Part of a small language model's weights: LayerNorm before each block.
Each number is 200 + 20 x the weight over its row's rms, rounded and kept within 0 to 999. Layers, rows and columns count from 0. The size before them is the row's rms in percent of the matrix's.

# layer 4 MLP down, 128x512, rms 0.155, rows 51-76, columns 0-127
093,232,224,184,195,185,205,189,184,201,232,235,230,228,216,201,185,200,201,194,195,221,212,198,204,254,186,199,231,182,157,176,163,169,237,179,190,221,214,163,206,255,161,199,201,181,190,214,163,181,182,226,216,204,166,219,200,176,208,201,211,187,209,207,207,191,231,168,205,211,222,194,183,197,192,206,202,191,215,251,211,233,225,200,185,186,214,188,199,219,189,219,226,181,171,217,187,211,215,220,215,181,185,225,215,219,182,202,204,194,230,235,180,173,215,213,257,209,191,208,208,170,205,207,195,224,231,177,229
094,176,183,210,224,191,211,229,149,201,187,201,198,174,206,221,193,182,203,212,198,208,197,211,214,142,228,216,170,196,199,195,204,200,212,179,165,168,195,194,172,189,229,196,184,187,206,192,187,200,190,222,215,168,223,193,201,214,176,174,170,171,202,186,224,209,218,219,222,185,206,201,207,210,189,204,176,221,203,211,210,185,190,171,189,186,199,191,177,181,219,176,228,197,223,181,212,211,146,212,159,193,181,191,176,206,192,216,202,180,186,177,194,192,252,244,209,201,193,180,193,190,204,211,218,182,199,192,193
116,227,208,205,187,185,217,187,175,210,163,199,202,206,206,202,190,198,191,223,201,233,230,186,206,191,210,251,205,192,192,198,201,191,167,225,205,195,149,206,191,155,178,245,209,211,201,193,195,185,165,208,158,198,217,233,172,169,220,207,220,216,212,193,191,222,196,234,192,218,160,176,206,195,222,211,195,174,187,191,187,176,202,198,194,234,221,199,210,214,197,218,186,227,181,217,234,187,210,151,215,173,232,222,235,211,184,208,178,192,183,223,163,200,183,204,181,219,209,222,156,218,193,157,192,212,194,192,168
096,205,212,206,224,215,197,251,193,209,205,184,231,204,226,195,212,225,202,190,193,211,185,186,187,193,192,202,193,182,214,222,187,209,206,181,190,188,203,194,179,216,195,170,230,197,192,181,195,175,197,155,203,207,164,174,176,177,201,225,198,173,200,205,172,207,175,229,189,159,206,251,195,210,219,184,201,226,215,216,201,245,220,215,188,147,179,202,218,183,190,224,193,201,216,200,176,206,208,204,198,224,173,202,183,196,186,175,217,202,189,203,190,192,196,197,202,172,212,153,220,199,176,198,168,207,213,198,202
096,236,202,210,189,186,207,203,217,193,192,183,200,190,196,196,166,205,222,207,248,209,186,209,188,224,202,186,189,195,186,183,204,220,189,219,186,195,176,173,191,209,182,203,173,180,189,202,183,238,257,241,223,185,190,203,191,148,183,230,205,237,215,189,221,210,202,201,204,237,178,184,209,182,214,232,190,227,202,202,198,171,187,194,195,189,197,208,213,202,190,194,199,178,205,213,192,212,223,208,170,215,205,184,223,191,224,253,202,188,192,189,192,197,185,215,212,200,226,217,207,200,215,209,196,208,180,218,176
095,200,207,205,225,188,187,194,199,201,190,187,234,170,187,198,201,190,213,200,217,208,215,211,217,208,231,181,227,198,222,212,177,171,175,176,173,204,197,183,215,201,189,207,196,186,218,211,185,167,194,203,208,167,192,186,203,230,170,239,198,205,228,177,170,189,225,200,223,171,216,183,212,226,209,173,198,183,206,195,159,171,184,184,170,251,208,203,217,203,187,244,223,208,189,230,197,194,193,163,185,162,186,181,197,184,208,193,155,159,176,193,173,225,204,212,205,197,149,185,217,200,210,185,229,202,200,194,205
134,214,212,216,223,189,192,210,185,186,182,234,219,219,224,192,203,202,205,178,219,196,225,203,207,208,221,216,223,205,209,188,234,212,179,171,154,198,217,178,204,197,204,210,191,222,175,204,222,223,210,212,217,209,175,204,203,164,192,195,207,221,187,207,222,236,183,213,197,182,209,189,214,201,202,206,245,191,201,200,220,233,184,229,237,197,212,204,185,229,193,212,234,215,208,208,225,202,193,182,245,167,190,247,196,216,209,230,209,217,205,234,187,242,188,198,203,188,171,193,190,197,230,219,175,198,217,231,213
095,206,182,178,213,232,193,208,212,201,219,202,207,210,196,225,193,196,226,161,227,183,169,201,169,189,184,197,194,184,162,210,178,195,202,182,163,179,197,185,246,217,206,178,173,209,201,171,196,183,205,182,210,224,191,184,178,203,226,184,224,208,207,239,188,218,184,234,230,187,209,206,214,225,178,218,197,220,209,235,206,211,204,233,205,214,183,214,184,207,189,215,176,195,186,211,197,192,217,208,207,205,214,238,197,216,199,202,188,205,185,223,220,193,190,202,217,197,171,214,211,217,218,194,169,171,205,199,226
094,197,183,181,188,198,206,158,168,230,235,181,184,204,216,172,208,185,233,225,206,178,230,202,219,210,196,210,194,205,180,176,164,215,201,187,207,190,166,210,215,208,204,222,222,174,178,232,213,160,180,256,180,174,181,245,174,214,210,162,199,198,177,216,229,230,190,220,191,195,182,215,222,209,188,207,187,178,213,168,195,194,197,219,204,214,196,233,213,187,179,161,201,193,183,179,220,236,203,207,194,192,213,203,223,137,204,223,163,200,184,174,197,222,206,223,205,197,222,210,176,238,215,181,230,155,217,248,228
097,203,242,198,200,193,182,188,219,209,205,181,191,210,200,220,210,200,178,188,203,180,210,196,185,197,188,230,177,210,196,214,193,203,238,226,194,191,200,203,218,201,226,196,201,178,210,223,216,205,220,197,200,219,185,175,219,193,201,163,228,216,220,206,198,169,193,216,226,207,210,205,188,175,190,202,197,239,214,179,207,191,201,187,195,209,229,189,188,215,170,206,182,197,225,184,181,175,169,189,189,229,196,206,206,259,194,202,213,195,197,181,176,228,186,162,168,272,188,193,201,217,200,228,231,203,209,180,217
096,173,200,208,172,186,203,192,162,211,218,195,189,173,169,181,182,190,193,193,201,165,204,209,167,203,170,241,197,215,205,221,196,196,192,225,183,204,186,194,227,176,221,202,202,206,232,221,224,225,219,220,256,209,209,194,199,180,179,204,185,201,180,209,214,232,172,216,216,206,200,180,187,199,221,198,197,189,195,189,233,156,221,228,180,207,230,168,167,196,197,175,229,205,208,173,204,232,203,205,176,181,187,186,142,195,192,187,214,226,240,187,200,202,182,207,218,188,221,186,201,213,202,181,175,205,160,216,206
098,197,179,228,187,185,189,171,230,170,206,225,208,171,171,214,193,184,194,199,141,209,155,197,162,193,217,207,197,225,201,221,185,151,234,221,171,222,191,195,175,216,220,193,219,196,201,198,199,196,166,167,217,193,174,178,173,234,256,201,194,216,170,210,213,187,193,218,193,201,189,201,187,148,222,168,221,168,171,262,185,173,185,196,192,209,234,190,221,186,175,208,167,221,218,200,190,196,182,191,192,210,179,199,200,187,227,219,198,233,229,186,224,203,188,235,189,168,182,194,223,199,188,204,213,191,203,191,216
097,193,192,197,198,223,225,199,190,194,191,227,198,224,188,192,194,210,194,182,184,196,168,200,205,173,241,187,187,200,198,216,163,190,182,207,190,217,196,219,230,188,195,232,158,203,186,188,207,183,205,172,216,193,203,183,220,198,189,232,220,187,192,195,207,169,165,204,191,233,246,173,185,191,224,199,214,225,182,164,217,185,242,201,191,218,171,212,219,211,182,216,219,198,218,179,195,188,187,191,227,204,208,172,254,217,187,190,196,233,231,158,208,186,196,202,188,190,188,216,203,245,200,238,174,203,216,214,214
157,199,203,208,202,164,178,215,223,190,212,195,196,186,164,196,196,200,181,190,170,186,196,185,214,173,174,187,173,189,189,184,205,181,195,200,226,214,167,170,190,180,202,196,200,170,182,203,164,209,164,207,127,199,217,216,201,207,191,194,196,203,172,190,186,195,197,204,197,222,203,198,155,189,224,185,191,191,133,181,207,195,175,208,195,213,182,187,214,186,192,188,179,195,195,183,197,212,194,151,176,211,220,179,193,214,180,183,189,184,190,187,196,161,208,166,200,244,210,174,211,186,202,202,199,190,165,201,196
112,205,197,186,196,220,198,221,252,192,181,202,184,203,189,200,210,176,178,230,228,213,196,184,166,193,201,190,192,253,229,189,227,192,194,204,240,211,183,218,206,209,214,206,179,233,212,217,191,210,165,196,199,193,163,197,152,193,188,206,203,169,184,215,199,229,200,201,187,191,220,208,217,212,240,181,230,172,210,206,214,197,204,187,189,150,214,185,198,185,202,235,155,203,217,198,151,185,199,207,213,217,227,188,205,191,235,201,196,202,196,218,247,217,168,197,204,164,227,150,210,181,192,178,164,235,209,218,159
095,208,194,176,174,200,207,179,201,234,167,184,210,223,185,222,218,190,178,201,200,185,196,211,240,212,217,204,234,172,213,217,200,216,204,217,198,207,214,174,184,189,212,193,180,200,247,200,217,219,193,196,225,209,199,210,186,185,198,240,219,161,214,192,176,196,193,194,215,199,223,234,210,191,194,217,190,245,177,212,203,222,169,196,195,207,238,198,213,210,162,234,211,180,179,245,219,187,189,211,199,224,204,221,173,243,190,181,196,186,189,187,233,198,183,155,216,201,257,240,198,193,205,185,172,202,184,185,144
094,168,197,203,202,211,220,193,202,209,189,186,215,214,207,208,178,209,186,224,233,212,197,208,190,209,202,179,243,219,185,197,213,233,211,211,232,211,204,172,184,192,194,196,215,240,199,172,223,218,218,190,199,203,240,220,220,240,200,185,205,215,196,182,207,171,162,202,224,167,206,224,220,185,198,213,161,196,189,211,201,196,200,199,182,206,195,231,182,189,221,255,187,179,212,215,189,209,214,192,211,201,206,172,218,203,179,189,208,201,241,198,203,196,259,177,185,185,160,230,194,205,212,211,190,189,167,205,210
097,215,214,224,192,230,208,222,212,186,185,221,176,232,204,228,194,199,181,206,193,203,196,221,253,212,167,186,133,182,244,214,220,193,200,229,196,182,194,258,189,175,195,221,214,213,203,214,201,205,161,201,199,194,211,182,171,224,200,207,201,248,206,193,201,184,210,191,165,196,203,197,197,204,206,199,195,213,211,165,195,207,212,183,220,219,187,212,199,182,197,181,211,178,217,186,205,225,241,207,185,187,201,201,171,220,210,171,217,193,202,225,209,166,188,226,227,169,231,187,225,216,169,196,195,214,194,194,209
110,181,196,218,211,170,207,206,243,203,222,204,210,206,198,163,195,199,218,223,193,220,211,208,175,241,178,210,212,248,192,246,173,196,226,232,226,218,204,205,231,217,217,205,182,236,216,230,173,219,200,206,204,182,225,212,208,190,233,180,194,193,205,196,195,231,189,200,178,216,194,204,207,232,202,203,195,224,226,203,199,202,197,218,211,192,185,204,164,235,200,130,201,162,218,178,190,196,216,240,216,226,201,227,155,186,188,207,188,222,214,234,206,242,216,215,230,174,213,199,187,226,207,198,212,207,224,209,186
094,219,199,188,151,199,210,187,152,218,210,173,202,173,213,191,217,202,175,208,181,199,186,184,252,177,222,193,213,189,229,176,239,183,212,186,212,191,192,170,184,192,179,199,182,209,203,184,212,203,176,242,196,181,217,202,183,176,173,174,178,206,208,214,178,238,224,212,202,204,204,213,195,182,212,210,200,253,194,159,174,177,185,232,190,218,204,204,203,189,165,179,224,196,198,170,173,200,206,217,160,210,169,230,228,218,187,188,221,197,212,216,204,221,214,195,205,198,241,203,221,220,208,203,196,220,229,206,183
092,195,197,183,209,156,212,191,197,191,189,203,183,215,154,194,164,181,191,216,240,205,186,198,173,193,210,172,185,199,207,173,213,210,216,202,246,198,194,189,206,190,224,197,203,174,205,186,205,206,182,216,170,166,242,168,197,205,168,217,174,236,186,186,187,214,213,195,223,192,185,197,204,179,210,236,215,184,181,219,177,183,169,218,212,245,198,187,220,205,162,214,240,183,180,190,251,193,201,238,215,192,204,178,167,210,195,204,197,204,198,192,191,220,181,205,201,206,243,188,228,235,165,181,187,207,211,176,263
094,214,226,209,168,219,199,209,206,212,206,197,207,179,215,208,199,210,205,185,236,184,235,193,183,217,226,209,186,188,218,168,218,195,161,197,158,218,207,190,169,219,189,220,225,201,198,192,252,206,188,220,150,201,176,226,180,211,208,208,220,198,199,204,211,220,210,217,188,197,213,206,228,180,201,216,177,209,212,208,205,227,186,161,230,163,195,199,201,198,221,253,225,202,204,202,188,210,211,148,206,230,191,220,191,222,212,190,191,201,171,189,190,198,188,237,218,202,192,189,207,192,238,199,236,199,208,207,262
104,172,230,207,200,220,172,213,244,187,206,189,204,191,216,210,205,209,214,214,187,203,195,210,216,262,191,191,191,212,203,195,215,217,163,202,193,168,180,204,182,181,213,196,207,216,209,217,219,202,228,211,205,226,189,194,216,191,191,209,186,188,173,225,162,235,185,183,188,204,243,218,208,164,235,199,207,189,197,181,237,215,189,224,204,215,184,172,202,208,196,219,177,211,194,215,202,209,158,205,247,197,177,221,256,220,208,199,197,259,211,172,219,220,208,187,208,182,191,205,201,211,191,203,194,187,185,201,207
098,189,215,185,187,232,141,210,224,225,186,204,190,203,202,224,215,199,225,234,197,200,183,251,166,222,219,196,220,185,207,231,200,188,172,182,193,194,234,177,228,221,198,172,242,171,230,185,217,183,158,200,206,198,137,169,160,197,241,186,191,182,202,195,206,216,217,192,217,193,218,211,206,232,210,199,204,206,202,226,210,209,229,175,183,187,213,198,190,208,251,171,182,185,226,199,206,186,179,180,223,194,177,212,219,188,220,239,236,207,205,187,199,179,217,197,200,183,175,180,193,219,198,215,257,217,211,172,181
101,216,214,234,183,208,214,174,182,192,187,219,197,171,212,181,237,211,213,173,154,210,225,225,197,186,227,217,177,208,206,195,202,228,164,218,205,182,198,222,200,197,206,207,210,192,199,198,192,206,193,230,178,211,236,241,211,189,209,180,203,200,206,202,227,164,181,213,208,196,188,214,204,171,195,209,207,201,222,201,243,216,235,200,206,219,170,240,228,150,175,201,222,181,190,178,207,173,226,214,193,201,218,209,158,192,213,202,220,218,214,198,197,165,195,188,207,200,207,223,202,215,188,192,162,202,169,180,220
095,238,204,228,223,188,191,179,215,206,233,206,216,197,215,180,191,170,211,164,236,187,234,223,231,212,210,178,171,182,182,226,191,195,215,198,176,197,241,197,199,222,227,192,180,209,204,200,180,236,216,180,168,199,209,214,210,189,217,210,195,205,222,215,216,176,184,180,208,224,207,198,214,199,190,222,200,209,186,201,200,226,192,207,195,200,211,187,179,197,183,224,185,205,196,208,195,210,201,184,191,193,202,167,188,210,212,173,182,176,188,195,217,204,204,219,229,164,218,207,191,225,187,222,219,185,194,179,223